Each number is 128 + 32 x the weight over its row's rms, rounded and kept within 0 to 255. Layers, rows and columns count from 0. Numbers have three digits each. The size before them is the row's rms in percent of the matrix's.

# up: layer 4 MLP up, 1024x256, rms 0.0556, rows 539-591, columns 0-127
# down: layer 4 MLP down (transposed), 1024x256, rms 0.0557, rows 539-590, columns 0-127
up539 100:137148139150120123146124070098145155155150138138135090175118176149123113151134150087166110130124094162175066115093092159121088146183120185191053138111148116111152186050156080115124177110155124125102199135143201063080099158137178121191176170081067154092095188057143059092127119072124089098146195153100105108087143111146154134122143090112197133107154135134159106080075133183094080162096
down539 094:156146168148139109121180116120147102087191175110112164116156136128149182158156163092130238160115165153128110129113152080143119110090174144079154181176101146167181137150088131080106081136158140111096111117132079152085127156141164116117101109173105129141111092191159183093127138120153067127066133138049125109123141085122125161091147177135139158129154075176094140123113090120171115064109
up540 084:145071086112118120133144116184131123131214096100144197099156136116085128074161128117101114090153093099149166129111133105205156185112123123120116089150116201154129087108155067149169147164113096112171060114105184154125152077120192133123116084124100172135109098127126120106110136150153144069127093174069108131164077130164204137103118130129130079081122141128161136123102157127103094118174
down540 090:151146145123094102124134168183110181108115135149087068167149143063140115163144131132158193092110125174118065154105120109114189120184156172145083126108147174151120174103089140090177142087106123111138173148130093103073144189170069122122079133137141111196112103175118147140069119182109152158138181057116094157087121138149103115115122139113152122084093166122129127146155097107080095151126
up541 099:194108174151097110135116128103090148144080150128111120197143116186114134161098089086147181141114118099173121129169130145105138093175133093170093122094131085113102092173112091141032104122186111137135093080130132192216052128191153096133125110112155122118159105064127145096108139143114120112108192160112129155096124122107127154141057189099145101129122112067145127127133184135135164120156
down541 103:149173069140113151165128113120113137148138089106113124107121176096179122126121062170192182155143120095111146138109085103077133146101115108126123132111145163147125063098134115094129164123126204141137165140056075101144156117093171093121165143097104128120070180110056107118139071143122181158105143105169129118125176134189127158107110115122100139143189131093154137122131067131141141128113
up542 091:130106122150152111139122141131050123140147102140124171115122131107160201127080149101150088085157083141141208128130165110075178116144100150130143117118181107161128109166124151099113141107138103111139160121160206152186117080157152143149200122077087117140113119135101146077131132185080114129129153190158107113130093103124150147132146167142178187139119145087202154140143121153111151086184
down542 094:154128134104148129102121121072114134123144129169115067112126098139130080194121107116182109124084162101154054101126105091083116135132160141125120159128108125095164085105163120128121109098150157143092163098068112112068174070134102189139118135114135161159114123075134176169110119070116162136122094117161092181140112040142109128136150113137110089062146131078086178126132110173199122147114
up543 106:172165085164115132181174086152076199154092097160193158147144101150156091086091083173083044122133102096175095178094128195136106167162141086118142145114099115161109182196152128103119139118146092099101077152125186176122117100081133137125113118126135104069125158030133150138098137127086122178112216151137137106116153109105122133124127174142152088107166109112139165167130165087152071163079
down543 090:198163170160133149122110117083136157157188089132087102136145180047147152125124130141137120149132129188114129185159173152135174068141084082106175074119135125122158164097151118109070133168063111119155101156140094104109145184128159171113080094144140100129156120091131157111143061163123099124097162128192079123131126108112093084110131154109070097081109130132142109160107084127149158141129
up544 104:167170143148127041136093128092096156189156113156189168113112108211086198203127133093148152105110152104127127123167165179092130166155091090176092158070126095061078123121126108123081112115156122127157128107142152159189080148152202079132120072049135099146098116141205146126113126189182071119111145162126103126123069154134121152163121156105126150123117133125133101134093137146136159115130
down544 110:109182110106089180099129126155140131076122173131149096118114127152153119102113077116147126154165154091061130133131194056121165123069149133133067160136082136124148125057102148118142119128146133126124096153110114188126159100139127158155081159167205152127146185145093167105134102097096136143130127120129136111109192110041169129140067159152151140098042090101098119138123140105137207187168
up545 100:135163116127116090173121142175151163084142157162134118128089140098094107070109127142222175090131098138179141126095151135066105128100112119124085119169150149113188124120130084126094180067155119141073135136127143176120142059126166155110111173156113147158101160162153113062125138143144044118170109107118170120163106108107203149154122133092112130125159072152117143164135110051116120123101
down545 100:133109150096099133101149132100135123096172087069140134106166143103133137093166126149115166129122173083123099084208106070094162130102100117129080139192120172178102110093131178079126124102141163116109148122138161147140103069122058107125131171108072095145183134177072157124139205118070110143127119128104128112135103093129178148114149172139154114107190117131119112116136084114114075139153
up546 081:113108159127064101123121080140156124085133126131157184145145124109114116150161151105111117134103102112163151114150117105088133173239144092107113145189187074124127157148162121092131077105106095108131150134086134124131106131119157107155152125077065151097142156125098111162101110109194123111124207131175116151193113110092125133113152086124146112137167102089132141134114098060171090114097
down546 081:144144140148103085156111147131127095121144147110104119148124083132101099091096148126026119137110121182104100124093125079090134094184142186138137194118146116149080125140100138118083047111170128124117112128116142066186094108159136120159168194122102075175188164123168084148163094209166140172106147132164183172144161119131112143100093098182118109114141104105179054111087125112179121074087
up547 101:111146158153110155103116069146127117164096151194157171098139119169156130139108228186097078102167148078100092091159146119104110123128127135129119165150152121125129106181133115142115067071110077154128094082117136108152100083094161097099098106025085150103112128128090122039084129108141153092143142193168105098144133120150115163185141087101149093106151115074196116110149087142129160114127
down547 101:135158131161119150119159125082145095165103174164171135132111119126106094103073156118121117160084141078223131117112051100148141085128112112136128141146102126128175151056128149058076124115105166111148162174132152111125098177121094165127187153122127147164099110068077126107110108162097089113128098138132114142131117152125098142168121095093132090136144149076134074159098167121113156121077
up548 107:121135184126112107115134085191093150158215102084100140096138107102171131116129188109098133132153136090158103144116146102131120102150084153217110142145137130156113133142174248162109134136153148104175162044154142093172106124147165079098103131164109114134150144054151061148109165180109087099150175087176112111155203110136133104118110074131156123117183115128139124115040120125107126082094
down548 106:053118102117041111104121160183131159147104155095152088158088149080145090117123121157151088111155056132125139087113125141125130129064204073081151094095130128138126144083101143146173106158107068087090193110127069162072185185120097173176107131200142133148104143121205120158111136126102146096129163125143117116107152130141199092063103159167126149122100107154174172137180121175131038133070
up549 105:137112046155131168088138082087083162148148102105135115108119117150099158156135039072231145119138126109146151158061118097146109136169109072176094122161146181130126166183185164143146068155123132097077174161109146143103074127128122102111162128115151196071167118122150185186055149096103107126119121109099128151115157104119091121120165145122125111135111131108144082179087161129130065113166
down549 106:133113122223110189109122160109151126137117070120139077144154177081115141085091116099088136132165125094114177088163164154076140080154120120139182166131146080056191117169111123065149084191139163146176133179177091182157055099116129119140145121129100138057130146127111147176159158099063148107107141124102115100128071143104143126137117092118202159204133107094119127117144120069169115081141
up550 087:093083167146098145097125128111118104137123124073130125171107152201120141147150149075165120128204148080120160117148100129162142112065138144158152078163149151053125095103104099133126107118110103125108104098122137133178172136206140132144106209120139110122122105096094194106118124121056123115130097126065185113091073103165111136159117112081111111105149102104180122167114171097130103144125
down550 091:128122128154140085161168133141182134133117071143177112129146119143107139156130212129130080191079137164177078163112107149054126116125163115087124173174092133145122148135141114074143098164194151123120140161121136139112111133122094114110107147147100153088072150128124161144162084104141125115073107156100141141165130157181112107078190161136056092115129145143110148080166121154172128123117
up551 114:143133131138123060129116115071075152168182138195103070144148151137152198117172193081117144079153094091117120092127073117100096151144149145154113152140124162052123101093169194081156137158122131078149100091172137146091116134139131084152158131089110138127143169089156117148096090175106091085106114110148125139113104141112116168194139130085144152125184101180126165146110105141120155115143
down551 119:092186115121089144098133144077101154132143154065159111108171149132183095130151114104142175107115154104156125140121154066149124059110147153114169121054049095114119122080132171116152150134128162150150089161049137150175115184107117108074094124098163121109110089226123177150159107151112135147106124105145120165133123159168116098155067127088107099115093133135024194147088171117118130094118
up552 101:098147126154081093079135097085180135148055076138058187117187108129142151180121119092090124162127126110129171141161078062143124163106142086173109152152097082126111096110128106157137102154131118096158112108152112058104102157175121132143154125162118079117178095085199114164126142181109060134173134152133103161141129112115141135093149160141169155108114119153112132132121146121159079118154
down552 093:087127141140150166164081138157142132117110114161137111083161131118110169115167095147058125124097184118129101141116124160123143130123156134125170076083060158131164181138159187101133122091126078180118121123095137155096053158104111136095143098106123128109109123125113164109153093054174182135073174093196149136161113197174149141137100080110110106109109139071078140128116135125102103125137
up553 104:077107111094097125049155141044099187136137151113105091155152096147163179100169165094140084137103144093138146097122173134137175130081148127149142187195156151133118097137171181141139145126161137109104114141116164112166122069119185099132107119176145167087187131139132155110150108152152163146179089179162116080137064127117131127125143137094111171122114119185145154146156065082115112115219
down553 101:085102153084135127150084127104153158150120116151179096113164144129159160174138147125092133106141104121182135123162105162146109133185119187131112081148047123151128088203093131141144092133110144135125086101133187153170107135112137170122184097094156074112132102084144135123072118113124176145189126151112133185140100110135112138136109136189139090115124139117153087082155179095102203151146
up554 106:166142100114122086141155131126134110113155110129076152122143149133110107225125160177134114084078121127142129129111152128085142094137099025131157150130091098162121153115140172109088117157133130089091188158131141101179089184152165147086188168133134117130142088116102163129150163158148158108115168149100124141136102115128188102063109165132070112064121132098143084177157174127170090029129
down554 101:107142122130117175173176123161155151153143117142096094091117151119163132094135179075122136151143115151158118122145139126146171033161116102126099099095105128126168119074129090125163129213138120091132174125148099136131128164094136151122121131137177137088091109141095187151128124067165153126171142113085096123120109105169105106081091114086112105116120165116082186090077155086134055126069
up555 106:102179082116120072155129111117105088121111107229188109109078125150111133125144105146192114178137137119117116124163113122097123190148094153137137166133090124151075130149075091121111169094175130164115142162162161123152064155145123123157123115076125127101121109075085208051091110231140143100144174130136119121130107093099113148117148130093140111143107121152133105152122142164076150122115
down555 108:191159094090085165130085127111121091114160122105152104098138179140056145114150153117148137159121052076099097105146069157155139097129146172107148176138118155127172137149130148118139140127084127115092147102109148148126149106107113154132156130192156125145066170156068127111178137094095174145112140110116115150156080133144158132180196140081144167083161105096147128089177134123107142062112
up556 121:187165159120099172110156098108103136108119124113120166124114108197098151108140056106114143122193079094156124140137191067115066070151199200144105152148119100183092100139109156173137083114123116114142104073108104144117115069162173071122134158174084151097163065068089185100122116152111088111115121127158148108094076114101138139143093182124162114164095125139150094143058141156133078133134
down556 132:148132124104139120107151162101153094117146112107166087139135130148144185057169123150100102099080169141122080158065098100188118141060135160113092122127145129170185094132167124123145092093141128109128126117084079127165151150090122089136165126179170117108137118156091170101136142148080131133120120122148136101126102099059118135082147065145154119139088143197088128102131149087132114154090
up557 114:087210090126149129104084105098136067097130153233133091182141177176144148153169129139128147087139133146095140158156123072106115131095129144130108195153120131114121111034120130143129124129139085084090136135153179169089152147122172080112098121147118064082103141160149105066084173157164179105121125184112136127146079180106088198139126123092141159078131132180135163128121098170113147125151
down557 110:127117181122106093107098087094202199107116187176144114112101172144156172080194103145135109175173205077130135129093148140143136191121107162117158092147103120153144076108081160118144149091155104141143094137116107141115091136091145145112148061138151088115147083151110116102110105083164119110155083126096080088140141159133105102156112117142128145061129122153107128170137140090144163118151
up558 097:068111181187110119129081074123094135149194132156105150082168123110102125079153140148114157103124130134114170146136129095147077152150129127143081157187150161128113163128192200127149127122107080110147110096098127127172156158122171085084128174067050165085130128146066156127078127158189140059159101130132133145139068080122146106123183135089120134150209092188135161116076104160109102124149
down558 084:164111148140093092205140126073128064133143145145116123122179124145095116105065110100086113098152121096093141071179117130165163120124091174055100085156154166102100136090179080109102081196158087130108170170158170121110189139071172118120196079143099096107134124186116102080132143095070193134106210118176111093096152115131132149157097125108140169163139132115128139088148101091118153111062
up559 094:169121148217105135084102139096148160169132141168193109120130138149079153114102153121070061125131079135136152126124164108098152177109113149153112148112153182080099154099078109191098099059131110126152088098086134108114182114141103172183144162099139079154094135076136130079108159186096129157143108165136133107125144084114142152093067122094137112071166096173164150149116124086176145088094
down559 096:136160116121113125109134093125146121111093095162161134153132145102147140161099155120125145171139131112172150157121082162121122154133150121126127104105141084193071080131132140131067113147139127133159136166143143108106072077108182157157144079086144160094126112079081109198078121075065153110148162106095154106184144172181115113047083144159108133185111144091106072175122165114144132133111
up560 093:130157085141165075101135100177109096068118095104091125155127169076096133147143174118140122100164049149106123125117114134086053108166145096128119164158094122122128122151166174109087130110135161095064182082080115061095125128157111097092131195144172148138159166136110180215110141188141095130169155142172119120155133141117134152134155167156195137113130120119164079180162034114135135119175
down560 087:159079139168166244164148114152110146091123118090132106097103194103121058144111134114143104112135131075124163125101135152151100094157126141187148112142170186118111161170133053154110150108136124177124135191169125147146133097144180094067116108187082102103088153060129109086160151130156127111119167117107113120113087134168163174088193115096155105196086076166136107142095114120144131200124
up561 110:117118117112128098147033071155144161124087157175167113170090122099163128168167164182165115126113178180168137104082107134143143103092170088157064120173086117139118098153072109091103106101130129138179118209123153144096109183132126118098142122115137069161113060148083102071132144127175072103143167118069106159104138120148209133110128139117139116152175170152128097120105208093144107123151
down561 103:097142194138138127165188116110106105155145157054162115101110102135137184114110166118158128103115127064127163156168175130147089085090155153119140143147076155150115140106136141106108137126126110110088132129106050152145164172141205129101164082193139107075151094057159134108131140099136110123129139128130133159122107133142101149089101102092103097163082044130133195110141112124059170144134
up562 106:096124160108057107101129079078126175116139182160177166135124104092133135107045104099161109110055122125114136135129154113146135063096067119183120133193128125105090135178112098136112070068107113114084206125051136076136147155097118113072131153114056109130069126123117102142073158171150144176149095093140123158150041143149159117144128132150093204147152109132132115190116151103150181097125
down562 100:127137136089126115095088124172139101142105056203136119138150112130111106149167127127126059088100152161151134156101154169159057128108167089089140093194149145140174139137136061130102119159158158120064115100140119159079134083097126056135125103147188116153096124073098131147153195146142171153113164062147089129121152155100166118060104123112127138154123128109141144146117141126165176111126
up563 110:197065136167119143122091122074110158114172169174149092109169159081059139147123144161137159132185086067133084131185171099125115131113095144138072121114139116143111075120130123099149110167117125113137118111123164097131107109102178114149062129145113127149154126111114116044133117091172129147132126077129172105091128145124147161120108139081155068123144082135163128100141144146186185129150
down563 107:079162146116137114143165114180131116128131131130162093174160099104088142113177088121134198095180135135126141123060195096151145113108139061132106098157168187167128125143109071106056165117152072119146083130170059097146058135138114157142087142088164119206179193146116145117150151153171141138169126149167142140136142114156105119121088112142131136131094095132149141140110153159138167065183
up564 103:139151122095156044160125131107117168174074086119162125152129157140096114124163084188127067120157066129132090156102095122052151144163111118140092211145132148102122097164101156130112118142138121122179126102043091162096162161154156077145080159117173111134098216122160122149094117114168140117160214160139105110113066128135118136130096090092162106093127088139143117149079077139080094106097
down564 093:095121119142141126133166187149120142113100119155134113086084120115191184115168131094168180123087122149150138106102090147090157102150141114109149057110206119111114125101132103136123142121130127138140077152117164089151153124141122071159162163135096107114095097128178083185131133127083126108152055079197130096107123066153138114098151097178153186117147121170115120098160164087162114159128
up565 104:111141158080119144114132123129104100138135125152094123138088158132128187166123172129114074098162126156183138096132142098128092131181161101147093118123124142120098113211155185093122094134127135118154123039172132122202114134215145077132164116109075098191112151110122078129109098150143099091102152109117122086092130133089126123176095165203124146134117105091132074149155182157104099105172
down565 111:137130131138137107075106171134128106161091112130078134177170151168113165135122134123072094098121105100130146118103092114121111182075207117136147109117164118138161133109125139093166128146146123146055141120134218124108152111178082118122033103127148104122061093135135144133136132135127083183160149073147079143167170159123140154098034149101133105075120125158131111120110101098180164133117
up566 111:147141197142126183126111152118115080143051149167128119133119110114151199150152126165137121033111108125183112133104073156181116083096123134176095184147127099170138069078116103136147091127142115108072162121159116092181057088137108109101149113136062167131087189155097111112113156176147107118104126179179104108147085087151102161181082102134118118113105111167117120131113113167079175124139
down566 115:089038126128151103137082102145154127126151159106133053159102151096107200113107059151103121128112117125152137084130122129168167140156178145069159149114109093138171180170116170112139105123111090171135077090167125208129097111136114134167187066126093113172084096115131151135087094123103166164144102163092121118125144142116170132064145105106182104084097108131073122109136090111129142104145
up567 105:135147099141125111121055122145148105107134157088136113148109100069128161166126127099133163066129127063151120056132145134110071110148115100109092142166178130125079070077069147064151064127127148086172076153162126086136083184147118095066091086147117115189132085169099127176088109162109096145131137138113146066126097123135150155128097086139171122124121110166141127173178123184129190078130
down567 090:120111155099090096132114132176092118153128147138064133115086098092128109160142160168136162151163109159178130155127096102136144146164117167114102107115129102139080063141135136135114141116093161107133179161114046204109204067109106087137133120138137186165079134180079116136175120118188167136098113098168095075100149108167107087095133103086099131057092129157117124109148104127133152136188
up568 106:077092136158102066102144127127169127134073129156095120152191116129063142138108095116118134166064129110115193059119087100100132124137059132174121196123104099105185123057115158150189146122147160082131152162113101086119106120119073135109101144109153150105128107183153169166133092094125092123123102102155059142155143106109123126096158132076131233124137095172100093102074141093131053103159
down568 095:189098128151114183158084150107098138122113134152160118160127180157124110085081107124174048123181109161132132125107168152131091143157170188075089156116158102123110102190077153125225069111162121134135105119151170206126131173130149086155165107134121105148148052080117095102125152132149092164136109117054125158061149157208117098160117105128115090132117143050161084140150135140133181116152
up569 096:132103092162143103100196155133102229133124053116126173142109157132082157134162092185150118126142080142153132135054203105089111190067162108160123142145142126121109174149152175158134199096059115122183168171144154108174083112137095061112142154143123147141114115056171172127056131145076166113128148147087142040106100060120159151151084153104097195116174142055145095146124136120154098126084
down569 105:110097048150157084141132105179135142176162086087191171138134140130140167111124101205092088157136087110128096095104166143070160159110087169107129119154193132150066118147110088144052206146103126101123152142194165104182105100151158130213142174074163183114191142068185098128125138144093132099123160148103116115112132077086121135092129179098180136107155125059142078145084161144132155140143
up570 091:105097094166151162094111164107138121037188130101180136064139150092136141086094134142185037098084132118175196129107149089152080178073131129132173173134097166179099102104113130102125100104161080112109147159147118158166106128104161113119092137094155110139117102145115153089138125117148156067174152144098104087157194137114184121111115088124139203126110132081103089094129080109148133110149
down570 091:133137150124109123151102086079141128130092094162150156116082099149121182138147130118118160109114141130116119135090183130106159080155132087190134119153165148031075142116070141108129028101136150085119167140092147085120137137129084189116155093107126115104112120154111125146176100128179101162148173114153139112129123083096111146110134144128147131143137140131146085177129199157139064135115
up571 092:152113188188087127101198085106127165117125139096097133166162113112132138078073169091170079094181119122164159116078164135088111153144194099174089144124143082090113130143111122097141159061101115121168153140107133079166110157155173049159096145091120165166196097124099120141103110105094132103123082138111124105162057092119189152101115135112144155097165109133170122137125095168149106133163
down571 098:087128143137105112137145089155133141103150092138127198189129134118126134111126137113133107101130141123094188149099134112156112150089154081135125090186157104123111125115124109121178117084121164165118146113103160089189097149157190095075093095075140180165160094115136139152141110095154117100117175123031143127066057103127104172153149132099140169119128063127159123117129095102156144111127
up572 104:130170099138079063155153108154195178158151148167164148134121118116141121126128121128111149117129163081161126132106150216149094135113135109139120140115087148143109041079142074124176128093126119162143161123118120142183164177103170104132101122144102155110110122099110230154130126163123122138100135126181158113125123155106159125157121145130168151060114118150097133101053141111081133085109
down572 106:155136177113121098052174126170092119122136192119140104103134074081044081093140133119202112142120102126094104095094139158095161146065142117133198213148142119106071135112186166093140091083150132134154097135142144141132200139143162085185130125137141094121121100139171134138143097175149173194129114127128131151116152094116155168111130091108106128137133156158069164088159098092089094127142
up573 102:119111120116115104119065114128117125122176134154126106075129128153108161118151133099164103097176123105163075163107130131117070157102172128168116152223127122173109121183145117131098161069122130131115167113136176162119089116126128137131094121076077142119108095070124141150130125212101139054116093156122114134152035140112120123191118087060175147191167073167133161141041158164105083100138
down573 111:097106103126167132116165173089140084133096189101081123140094100162072155128131141080128101147142150144182147134160099069144092132095056104087146132195165127113093146138043064157124135124097124124112186118095187105111148102066169175109174127105113090130132105155159157193122114159105143054119126141137139132111114146137078150136144119101146089143075121150137156115205066121159091093121
up574 091:168123150102094162086088141020103125173092117063162090153127083183160089126114174143112115078098107168138151166139133130137114111127115138092127100158106133159094100080100111142144084082117105105178073155148158128120134153191140084155145120107071153116115104102137110176085149137076097134149106180090139117138099119139143185166139197140142187114154123168094091104156147141153109123111
down574 089:159123064154175100172133129125143128148139093156094093065104149101083143085152175144163160134106158121097163087103071139125160157131119149157059168063162096098097158154162139135103163077146132147125152086109110098136105165167138143050041160159180134140174182154139136084092083101167155095127135083063115101125066194140146099132118070101104105109151106164127087110132090170136134132136
up575 087:111170148149091073126123080185162101128183103109078087129122158098158176164104177114155157166084147143142127163082138161173166051126119116135104117096125109139173145138139109134110081086135140109089204179143180112111107148115216106160090128094104139182125168191182103080113168150159101145164058068139101134124173159118119126113123176158084155140127108158133125133096147102126154115095
down575 097:154118099156085126132096154149107085157069140190181122114124118160112152162134106114124092162109168117175145147085174166084130082064088177150127123156147137091114099181189076147146113177137171128116090089165170119186123079127099136083164114069130146091108143065206123125125100157122144067159131172162166128142087164104145160088100141150147123135108127093152084137115147148145125142096
up576 092:194099184133126113145115141090147129173115165091126117121084096123145135105118137079107127153138113112111118085135171089083072142101197130134132172127117097134112136095087169189193129115154108093111131047102139146148119110204098121083088147118107110145173033180131148059171123139076127077162099086107140103159067097143119156152087107122145155134164120134142133160124116128117125125231
down576 103:163111113099089115084115111107179118105136056135157171157151145183121077126088161133135089111107184117131150135162138180167180113110082152152142166113116150130119130146171128104092105147147114152158131166183138162146147132141096113150151147133114103048139127076132118164059169048133162120084128084148125102162140162055102116056100148120163174149062129142112138138140082085143134124093
up577 103:122109167121123100117100121111103130080163124109129065097114144122182100184184111160117168086134176131168176073111108087111144098069127091158133148100082173097126054066154178199066127141165128114095174144165171117128061064126158133106100113149142099092091118083075120131090141109135117107124137129104120100122112165086117168147157112129152086083149134121131079136072137163103064130103
down577 113:116116105074138097126112104154102087123104119113134171157109162103109175120092135102157117110044168072128121143112127124154173092103098141076086137128138148207160156119172127137166120153127128108158077133130111133107163084139121110136123175111142161200157108132176111128121095180101148087063150110165211158095133127184173154101133098119136132111132098153169098087147057158084067122129
up578 094:134137086153106168143088098111155092151140106125110163138197178152138157160135109166091112137164083148125143134052150155188105079180090132135182103126193135125069135120112182078152042076115092138139127173130089094129090130083170127115113132130083126069098139169166159116110150061134116172056111139048154139148115108150180096070107127137102142129152074105126124124148152124128143164188
down578 092:159111141138138080065114175096152161137118082156193066079086094154116125096128096170106137174158198141093176098145097110149105167135118071089099150190088108151166175135160140131134130157166153127118160118114137137134143107115151084106185070198185095185156099131128094158096163119151089135172190115143100088172152121134080150163123148105104138070123110110103123127100143143091106102045
up579 099:135083171120151144116135110086050144168092102135087109119123123161118172135141158077141103104209126160150155133107144075155110150121133101151148122121083093047114122131202119094195123130093140096155119185092137126138093126153146083138178179140134195081202108114138126113132160161138137132094116191148163137152109153076133174134112143089105150169147122131141090135113148165102122126204
down579 102:122088165150095124164084113130103092174166144120172113176152099111134145100137100102127158115168102082104125104118143109172098071166080142143105203142125143210082125153135078087126095139070129188122089141139128161162118104106148125107119112088094058070125183173102131113137137155134106153124132105094143112125152107161131146141045110111135107128074094106124165109081141069116168124118
up580 089:144071129110118166110097103131109109063177161137168113135121206146172165117071104181209152136121108136123100153165169167128088146127094129179077121142076118101143141164161127094085098121167116150098146128146173108109156127106102115093067130095174065140071107132134054069143146173164100049154156074159129102172120110106139160113114189145130159104162120128190132213148153110154156150104
down580 102:135170094101111110150118194099152096094129143115099086144165091105120140111156164115102185136110063191104097100140106137145077136118117098105090110089161110226116076097109152141094140171118117161076168197131173108201105142102121143107129168130113128201157117143105096204129171065122163109047180179119164132152172157154181150101127191112147140136090114130106103097173080142168129106157
up581 097:121105093138134108057157175110109138144063108116150091118087126164115149088084070089135106129120163106141106145109110154087147177138061085153063156172134100078089086067101154151153172101082124101112164168129162087148148206112156134167124124115133186136077174149197057126144098087069123166119103099101172082138133150081131148127153126155156206079166085123173151113117078113125150125120
down581 106:121139140172133178134111100124087162196178113126153094151155099133129109118089095092218123157107125154129136094197146120132139187121135129100174078112131150118120144125103127100134162122183152151104126149069051139112116167111087086139148156142186072133102139118133089129172070123103141063184092132114151157128117159132077125127159189087115132117107114143130086115124143149084091132117
up582 078:151088125165125236068107087153159178156157100102136174132105128148126173128078102124165110119075102122149118091113181129100156114103111115148091139124114068089116166159142095164124069101148061137124050210135158106188133092092123138124140133135158106096203131124146093126083126126146140154142158146107203074076158130122129079088131134118152136074099108027130092113122120139139157130092
down582 089:123097110123130094107102110177119118147112135125204126100072134066189048117105097145175123129188128144143163122083139121159112127165097146155164086117116095110115157162088041105121128125155122122166116130106097116146149123071128149086143134107164140140070102166118086138217121082160155162110073141100164123167124067130123121099129136090135170104024133105143130158142137093124195119105
up583 093:049127139182129122067109134134156139140109152111193103141089063191130147135158094133145167150139178161127150147130106083123122149170048171143065157149089165109090160150088155191143151106136110098082165138127180107107118171143186146186114162162136183115162160133128112068112140140134103143124092153132139105137107183139164108177105141143098122152110056133106048144131137122116153064110
down583 104:153110076078112172117158151098099191116185083083076121132070136136095139146093110139135109134122021098136162165078123106125167109124175102140103068130149091111135150104129145136137136139123113150203145097127105154192122172181183066151102142119153107160118098113120143143146113158122148132157151133188138143100102108169148142137176134093175104132136111136154149165201074130186106142169
up584 098:085149178137104047148161171160106127175119091161152179164129129144098138117158177140113116133093131142142116139157094089066082110169136086123149129120200182187106082144063151232097157077108126117111102092092132131137124129136108076097104123174205072135128073117159118099137156167127118131192090087136140111164074147119153175180116116142137193115137091157135112135090131124112121069118
down584 102:138146182123124131111087103097162107111139138090177131157148118169154111184137136115128117151175148109119104108055107171162171075169112158132124118109161193109162188135145145164168165136126159135189095143141079109150113141098148081109148133093116082107148156185168066143140110070154163144098163128101162188108084121102177155065128185156120161130057166178136124141165137111120115151131
up585 103:094101117158100152092097131097151123087157134146141108106093148086144127082105135154148122100181089103172140129146118133116145181114160071116137159145130149116125129122183070099127114126130102142159147127127106110149137100110118143130094174138127143127089185104123190128148167075121110123202086094116141131119156106113168136143123070118141157104136097149138129153131175070205131061168
down585 099:141146112163119132095194173126137168074170096132113145144131108176175084108115105138103159176130104134091135075120121142130093208163110135141141127166162130151089172114126081168112125105120121128115115126139159159144134138162104087143122097146122080141103083121125131125180176156093111137150138174116057096082118105095146099145166139169176073109171130105086143060141072172153149083136
up586 082:149137116134196158080189119080089171098070104177131112096133133131083181130075094154201119151097170103134105068159098170092100124082155087116139155169189122081141108117145151108107133104115124101141172126148098112150061100068154114061132149118139077137134089123104128146095109146125088127111103141124110062134170149100183154125104141124118116069115079098115124179129086145138167083168
down586 075:160129116135177090106083101142217146099122095151107167116105179117093118168152167157163118146085156152167089145125125189095108207132190186199109142121129135154134089146183096194128103149073114121095099116110148150136104131098130106142146132127075137162154143166093166155142119145111166143175133105111086102091152141102167142152164180156090148116132138181092074143101081105149116127093
up587 100:159118126197143107113147132123051156093096175113138197121130161155139201119079059139208126083125090105131150158067137122132109116109143091134115147167140152124134123185151175108110092107095146080067186184101123137091140103096141166115113127154130106060166144148142151130073167164114123175125067134111147119137158164143150128149078136117120160115126081183199109166121148100150080102105
down587 104:076117143161103165198143077114131166108177161151083139179171156124079124111133104116129127109132145129112177086149150055083128064126094138154145091123214063084141162184178117167145149128121135147124157110120101160094169080084183162157100035098108155151147171130087090147164111099155107175203140165081102114111109158113103110111088130124112133114086142180139146142161053140144136214116
up588 080:117101132148187100110104143109108143141093100119151070134188097186091110164128069137120094152125058087177098129086094132071138108085138134133180141105125118130122113111128128133109120136126112080120138125062083161148126181125097109124097153061131129122091105138160137114129181136172145096167158076197128122110084167147105156118134191095137172091212071147081105105110148097092126105174
down588 084:164090097108072103121098142189101135115154142130120196128113115102160111156107158090083164078123149177084121107139149097150139094125151158108093098101148146091107101104101137057136108170140126090125130087145131077108064076212106079147126103126100090099126091150179191145123089136112088138120130108127124120137130120150201103131092105095119125108066130138138097167170134133146116134128
up589 092:082148150071111126082093083053123147060145072135160131099155121147181206146087150133169105155157101160154158146130110098127101187098159124109131154088093196139115117096174085179178134138157159150150115133125194092161078100194099104186172119102103131165154150087132129152114121167132134115132160126142093131100146163104157152168144106065145147049137093157127149141064138110108143123149
down589 091:134153153111126169157165145092176094165090166146091095120120105136161093113154086136131081100184102115094146180152171160206154126179119118171149177093165132082188161132097063119127117138167160093121171106103083121084159131094222115094152167119089150113119095202210169167152121078080135104107066152144167154121143119132111120100136108127090115132140111087145152065121082141137073105104
up590 112:056147048159161119073158103141138157132192137138128180120099158125123155134075121152151133158146208060134173062132138099121140122155152125118112116098120084142071096129108150112085098147116107115127206162168157164155111121151158118036119093118103113120135086139129109133128117187189127112131161094084117130171155154121147189072118132129148180123130100126156128170081176096135095118085
down590 104:140132087137092097143099086123139171125116162147121106147149143076099133082230159185127120133194134114115078101195112139087166087110178120065149123119162045163158102105082153139138148145148165120116121105143132150118126111120129160008158101135072108150113140154109165170134159088161104118170134144129126122170133093156111150163097146130105177142122144187101181144099100197128112063185
up591 087:067107120139136102090151171074116156130163085133089090106148147091085148123175140134064092144113136116123120093090082179074094165087128131155181115142144167065145132134153205120146176108122192069133150120103108150090147123119178116119089169125197128141127104127167133086114111130103143182170121128130113104128098138143135139153099127089133158096190035150146132111130087147101097123108